config.yaml
hidden_size: 320
init_std_qkv: 0.0253
init_std_down: 0.00596
init_out_by_depth: true
learning_rate: 0.00117
final_lr_fraction: 0.02
max_seq_len: 1024
train_tokens: 522000000
max_steps: 7966
Each number is 128 + 24 x the weight over its row's rms, rounded and kept within 0 to 255. Layers, rows and columns count from 0. Numbers have three digits each. The size before them is the row's rms in percent of the matrix's.

# layer 3 attention query, 320x320, rms 0.0545, rows 0-99, columns 0-63
089:120110131136159177092144136128119164065133120141098128117121122136131106096115130132138114123142114136117132119173147145141156135143130123124101143090099109108173106108113131118151112129122115
067:113128124116125098127115130164144136108144123125132129158138099142114092110078098125080134173090102134116135145131138134115129149095144131108141110197148178083111154135136118084121134125151109
074:127112091114084091149116103089162088143131139135122142127147103124120164124142123161192165088125088119115073147096134157152119135168115172169093111090141107132135120173135109135154142112141125
083:180112114115100068169116112147119090151108136134120144141120125116101177171181106151156169125167085108141096137146102150123169126110156131143109150110135123139158155150160128141093101141132087
081:131141136114129122138094123125089126137140133130115127217136144120128098111141141079117105148095146123132154139142142083140129144094119108135158133132118122123125148149115110121116097106128114
074:136129149111133116155116083128115095093149141164143116150153077135134106120117124168181092182074101123113143118084129126158132131121109136172103111125138151141095127114167131132130105109129104
077:118122113145143138118104148165120170115111092122075096155127112126148104094145134112135083142114146123150168124135176137111124135126133114145170119140107125138158111110136128101163104111125155
075:122123126140142146136108166163144108154094090098098107124100129108165096068114126144130121104120102099154146119111118111174128135142141146097110135131094120134179131120203166098120128114135115
081:141109131131114086137175114121098144131117144136092145140159106141121122172167173120141113125141144126117126129068144120108142130136108087126134130105167096128097127177115134139121146113133143
081:143099135149137115141102153144103105109063103156115129134154104114120103151143119162082089130160123116123169099124133130103157118084158115080161155143124100134128140143178155121109125123114119
079:145122123171147104148121146117092141115120131110120110156152124135170103111122105100083074150095164129124143110107139109111092128077119090161156116167140156157116117120113111101132127104120146
075:176110107079136107174093093147073109107125169177130167173133122129083153139177127149149132159131076115115126140131147140107140121084124107110091123130200115124122154133115119116132120130118105
082:178095132115113118137126091154083132120134127152118152136111132126100189146140146111153187159156113151102150103179131120129162150136145141166089141123125122106120157096126127168074133160140118
083:186101084132114097141112085159152101130136133123127147114127089118124161151140136148185168172109086106115104156103144147136132124140118134191084138134153131137133123098141130143116144115124129
079:138134123133157083149080096143123151108089131179132146116174102136120093157184158176152085127184104132114092149105156144097149116135126116158076114117144117112154134136099116115151151125114131
085:121160133139103143104149138078128110191142124111135148130116162122151151166099108069118117112098135127119125105117127127143106137134106154194135145124146153115102108138156128149142120103133168
073:101122147162151139102123127120124130132160131132154100126114134148123096115104098118129106131137147130152122111111128122134111121109143117123125139174060166133117110086095112104104131124126149
075:120172145107124125093155115122123151108191163130105091140143123143145120079095134121129113153087149133096133119145162108138102142122100119150140122185117151096123117131126117099122129130137101
077:102170132180128128147125093148124142129153136141154122174141144155136059115061123119122070141112111156147147112147128120125111130111120132153166121119142133117106125151087108107167115123117144
078:149124089107117121140128095117164092176077136119137173119098130109129184130172124132160183120148107096128084112126106158143130103153149159132102113086143118154133136129153130149145114129135104
070:175130119107120121138105152134107114150141142078072133145153122101140157112169148127095164125127120111116136142114123123161140123108123144118142140114163110137158138128138110116124120129126103
084:092131148151129155117136159129094175085146091115116097169172149136129064117098148114094088097108163158134157124117167107104105150126116112082167116141102132111107121145095107114113131116144186
082:154112140137134143133116139119153110128076142131143092138127139116108135147127117162136128099141106112127109123157116137137134107143138135119122122114096115112144114127190130095112140121126127
080:106089142166155126118106094164176124101089138137146131072127086140131152143112129196148137100179135152117148121151151130112132130130122121163130141099122119126177152113098125154158149135114113
074:086134161144145152098163139129166135096136095139145122088120124155127070112068122118082121113093154151141157111126109113142136156106130128130152126167119126135090123120109149158132143118131162
082:111132104108126103113171150111135149097146110116108113148163113114112121120120119083085135102073121131145163112086128136124139148133139132078165100120160104135066134123150162138122116123138154
082:112161141124120086164156178115109160146148079108120123170146162141107084139113144075096101099102123157140114110100131122113129124137119125086172100108134137115087128185111132114133122126150169
076:148115148128113112122145109173060175127164153116142111116085148137118132152126162093110135119152116144129132141129143097117095128127139091092114147122142141100086145161075096125096128132152161
075:136083134136157117121147169126105174149142116154120123098099152129111137132167143117112094118173154113117148145143150106065157102132165104070146136112124116136115143100083173164120143181123163
078:109145158115152138099120118159105167108114168154136120143125145123120099094106126154075114165124128123117143137151141128117131146089132126138115126180140142121155127101098137097123112132146090
083:105095118116120127102166098177137135111152154175141124091114107137127171100090115132120177191121160139115141130125149133122136148087119069132103145181116130135132127083091121151115123130129118
078:160130111123121111109146157132153118136125140121069135135114141140139124133172125104138124114161148097131101152133136135130156099137116097121151147115159120102153118165104127148179113101128119
117:134141121109123101134158168092106111175111150159087118133064120128117134099138116083079099116099104114133125119161124122123116107145117132135134079108126125135073120132155116158105124135136120
111:156064104158116100122125079086111116148100117110157138124143155121100157144154136151147154106146126131109107157119133123131121153088126157141154149151172150120146119147141137118172141137126102
109:104105129105147096167104146143143067153094112157076092103116100131076161134147144122102156119117149129134167151152144127116157125162122161150212137141107145146175105138099166167119127143129095
122:074128107125116132148108119163133087140135135127115119105156129122146141158137123130125143059135131132137129135096116154155150139142143135109138147127122129123147143173119129129092143111114102
120:171113144147121118116178120063112111151154110067182116128157139140137139156131128128099134161120154156146102121127090101118103159098114160109143094130127120100126115141154117088129141124127200
119:084133122142125131145087114174152087130114109150085151059102101146156125144121138101155129090168126142127165157104150148157154115184114137151128201107134150151148154141110153173111152131144117
138:092172136127145148126142169153097117132127122130111124167115133106148117118094110128117104139100086120142180102139133105161162128146120123100150170162134145135147136137145151133138127122136086
103:108076112188140120109091115138157062158108138134115129094116085140081154150136108132127162154161097123122132142157121155123132136129122145145112137125077146155174147110077133197141117168116130
125:155158103109110146092146156119107130163187159083107141147128185116134121103101147125127087153075104132160161131053099128148144150128151150136144162107135147116123127141148116102146115107100133
126:157090131123124140147084136134136115135122134144107123114119112141085138120178139122150121128189136131105088159148136146103111113117116135119144092105120135135111133128090117152111134156147128
105:156074113170122101101129065082125147132112070118184162097141139163162116143108117116138128148125105135134168131139098146111106131129128092161082114164139133142109154103123122129127124129134185
128:100141134148145163122129147093134154099122087141127114140089096116135096148090141091138106096113094122138168153107140106150142104184128082139141152114120118147122146163163139139103132123127121
111:160131127123140119114077107154083129158160122107105128125151128121121157146173156119156120132177130132107134205114145104107137131117127106127128157114116168132173142116090066166123140149155129
101:094106105116125065146097110135130129141081101180103129141088127151093133127124127163150157096119088137151128133172155131132151133180120104141119168167142085144116144147109148168128111126123091
089:136119145145134180113127073186191157092156140114149120145135087149176160175107130152115114131138150145109098105148143128162094139119112141122107151153111167109129110098149143087113142121142131
108:108147142109146146107132111131131166090165137118167099131173100122177120127116124151124102135125144127109138162103119125084119126089153122110165117101095129108158119091130131085170144154137122
132:169128134118129145152156118102113170150157127112151083142116142102118099109135125118143101165116098108138119158105117105117113106096147119123100073115115094133087143124129100141142083144131162
117:188100110133123137060102104108149122132137113130118119068154147134102133106161137112147141097155139124123080161126119154135097131091120140123113096137122123122133101096149131102159125124089160
117:120174150142172128079162115084049120115097150114140114152099126118141121129106127138101126176087122105129164136128144098121164111124120130144087149129140114159166152055139085181140099151158124
098:136134097128152113102177073111119125130155139095182120149125159120118151096106118091138105142116088163144128147134090115139137136140178119141086140121124146152119164154125088154119109144107102
121:068150103133140101144139152125135126181118110153146128112090154141187134122075133111119118090076107128150173169128142101119103101192112086115176132129141095130088120142166166137130112122126097
121:162105106148111093143115108122158111132128157144122139096148126127128137160159101125131186122152128138113096144151101125126110107114120131124095091098135141138130119124131103149140133126130154
125:086170137135127158115128166107135165057122105128092139122103103109145089133095148121132138096093140118145151118078141126143158130163133109134127171109130137152144153129121142126106126117107151
103:110145149143124148176142190091031144157159095085162103174145103088151088132130131097133123143104122115143138112166133098143140124111122125125130090143121099142132159148118135152130124143118148
100:172133138176116132181134116162112131122086163133146193091121146152144158128139072098123127156150161140116101105137171133091106144124111115093057089098161144122126137090133126148122129122153134
117:136158120125130134115140141101072116200086151127148109109104150129163160110146122124108108097120151095139129105098143126120128102117099097106103106153137079128106125132136146114125116134129103
090:081139131092132147137111125155155108106123159166080129116118115146138160143130152151128148121124158132102148126131135128141129123163122148158122172126121164123132098098107117129110143156140110
112:066146082146094114127090160159120110152142112122092109149109116114127129165132135091100136075132123121154132133089143143127124147158134109112144153090117121130124156167079129167096140113117164
127:093097119151112141103109129153118135158108090148098145141118109130122061096103164116139116108136114133137131120146133156153115134126132150124139153158105122136089128104104152140139125093113178
085:107113162125127158107124121161102142149147086139117104124124099146147160127084148110121131118132186158095134128145152111132119142124119172089143154145094140102137080135151159109128161098141177
109:127127161116113158154120146157187126130140131125096125158143094128095073122125122120122109123112121128137104088133141159160140121127128174147165132119100149114076103154155167109128121121126137
099:121139144131143147157150194101109116091119127132120126125155112107120093122118103094106149131117126097142114086155136132147160101131147104127122101117131103175112158105135092134096077156128131
096:149142113100133121130146128100108141149113138115132131128176169123131112107135114109074147134110092143135137146115146112135176114141149138161131136130155099117068116106173149124136136124115063
091:152099131140102115169145190144109160115110100107117157124150159126155107139140161075094104138123138112094104148139144129142119128082136081114151111165137107140139140147131171147096107124126137
093:104127095122124115163141124119123105222083142120133148101073116119139133123147150086124156108126098102173136187114137093091127105134129112148131128158116087173102148105106186199166109156135141
105:187105145124125141145140089127130148109134122092183145105127152133131126135136126116113123167131141149116084111113113133097126130118139134142079110103145122093106125121155096109124137126140138
073:117114147127155156094127117139130108091122164101107110125106096168156146134128131170145117153135158153101131124128171142120123130119127119121121164143131160095145103101148131117172168129139117
118:086104126136131108134139128138148155110095105127161142097144114123156096093131128128127144082170166115123131134123141124130097131138137111121202116192098134162126149109115178099126125153135165
098:086089095159120101124095124129163117174108077123152145078110142108164124140137130108152141096156148151129121122131112121106132123117123112111209146143097119141153134140126184162133147151128143
073:184145134170113088146136127103094143146129112137124158108149151101074132153122111111108134126122141121147133061149118149109132144122145152111088092102144165125104151117094125114136116144109108
089:084108129144142153116127121149146110074146142124113122131132114175174129148118156150140100132153154142088112118132151157138137126125105162123098168121129166115141118115118116105131168126154129
096:103127114114103096161121143125114136112101106182141145092151121094097141078171100168157144119156151111145106129123152118091139103141105084066164089142118117134133142109115124136148112137126156
098:110102096146109079147132127147144145144097154146171171101136119138121127107160104143105182067186156129133106132140159104080155110120143117096093101147161120117124125124073158116143130147130163
089:093139132120142121090119128118138121121162136122096087171129109147157070124107114141131104118121122128110134103148148154131122127119127165176142147129092157119130108155137141103146139119128123
082:121135125152155120193165142069106160123127110166134130109131108119123090098125130096132152113135119122126142088152132120094137108092151093138141112159155145174144158111141134133142136151171150
107:174115105142132131106114114126128104125134108106138120151103129135155153142180139097172132136131132151105092143109106143118138133138127148149134158091151108106131124150135094178107164129113135
102:113085129132106139131102118130112111159134109155113147100114141105142155157178125097130108110136126120143147143122106143121113116128131082096170152143139101154113166130124158151111116145145139
097:165120143135134139095127098145140099090116132115118111133113139143146155176113129115114134138119096136131140119157108134168155128157130138138093149099163137090123097164128096106115133106102127
112:110157128126147120106119115113139118135135125152082106136084105131141135114099108122115153128119122118138161113153161142147117093158116117151117118131132129147120121106125116089172133138149118
099:098119120136137089125121081129152127119122132122178131100147143131186134127156109140134164109169131124113109123147140124128143109141119097112152126145104151142139135124112133111132135161153149
082:110134139116125147083093120115153096087101130115120124154136123153162126114132111171158139099163149140115157116106147148142138161155120178138122156137126148092167137156124109097134172105115110
090:141119125123140068123103178150111099152126141122099146131173136135123154102137094136138147172138101131105098104167174142090176102113118134145133157115143130149151115141120098156166122136125065
091:143142114155128109135124113101132128154111163130132149113135112129120153124142111173137159099169125103154135116160142132117137101113128154143033126143136127118130123110076133115183134146132132
097:100113159110134150101138179169101144174139090115069107144144152123136095094120120134148112152096146123112117159123160122156124128110127147130193143174096111120157119104164113110152113101124104
079:127160094134093099166105135092119156122117135115102120122122135107135139135154109118099099089176125098145147122098149125103165147084160084105154124139169136112139136154088154117112115153161149
089:167137120110118102142131150105120134151142180129072137178138161126121169174188155112086118156100113117138098162133146106104146113134149111131068133072149162119108119147138110163108098114128102
111:156112100140112071150157105110160154097136113102183151101166135117158148137174130128118144094180164118127080132105140110070128127111154067109100109140142140129114140140116154126101121155129167
101:117133097128123106160155124114131167142106115117157123118104154090166118128138123119122113112145167127134128126107131102085101123136130084105137110112105159149129137140114163105109130160172120
100:151090130132146157105137111124160105150122112103169114091086127133155144142118110112137122162129158120097098120148074135120087127090102134153155148132083116151161132118160145142116140155141105
094:090099102136149103107111127111147109151136131128083128127132129110165102154120128100148134113124113125127152123143120154110117115150124135138205192124071158142142111134127164172144149145131168
105:188170146099145130154126158114112134144155139114087127149151134137089151123150147130130132153110128134137122141142141125126138113112112106153106101104162101094102125127159080126162117102135095
104:151144126145117099121151081079111084139104127115148148137073150129166129170137145100147136103129112146134125148116122112146146126167125113126086133097178122119112129178135128144111152109115121
088:152133124134145134173125150127092133170121119137108128122140111112087135124108106093080134146089081114153138136113124138110165119119153151183114089093138109133101135141133117152146136143102095
093:123137182128125134151162101086143137110145116116166137119146138143130123147122121124142136126156143153090116116141131124180124144134117096115130110155127148121128149185144114102096147143144133
089:099149118136118144140140177141138138094136183156162130140176156109104139119135113146129121085152082133136086140117134155109169129133160111101099102117139102110093123158123121097077159126146099
089:133147150081148151135164137135098105113163096135130118146105124123136102062078125174143100136129161127138096116133138107165095145100119146136119118138132128139146120100154134100151107091105124
101:122084122099136135138169095090091141166112144139152109115072094111131121127122094124094162154115088097115170128124092105111130103113125112131141155115111122154120180099147133147140108151152068
090:135123140110108143147157102151142130137148185101100137125123187144101141114145106121136119123148153124109136122125128116135088126149130092112086150123113154106124111132092114107131132145145102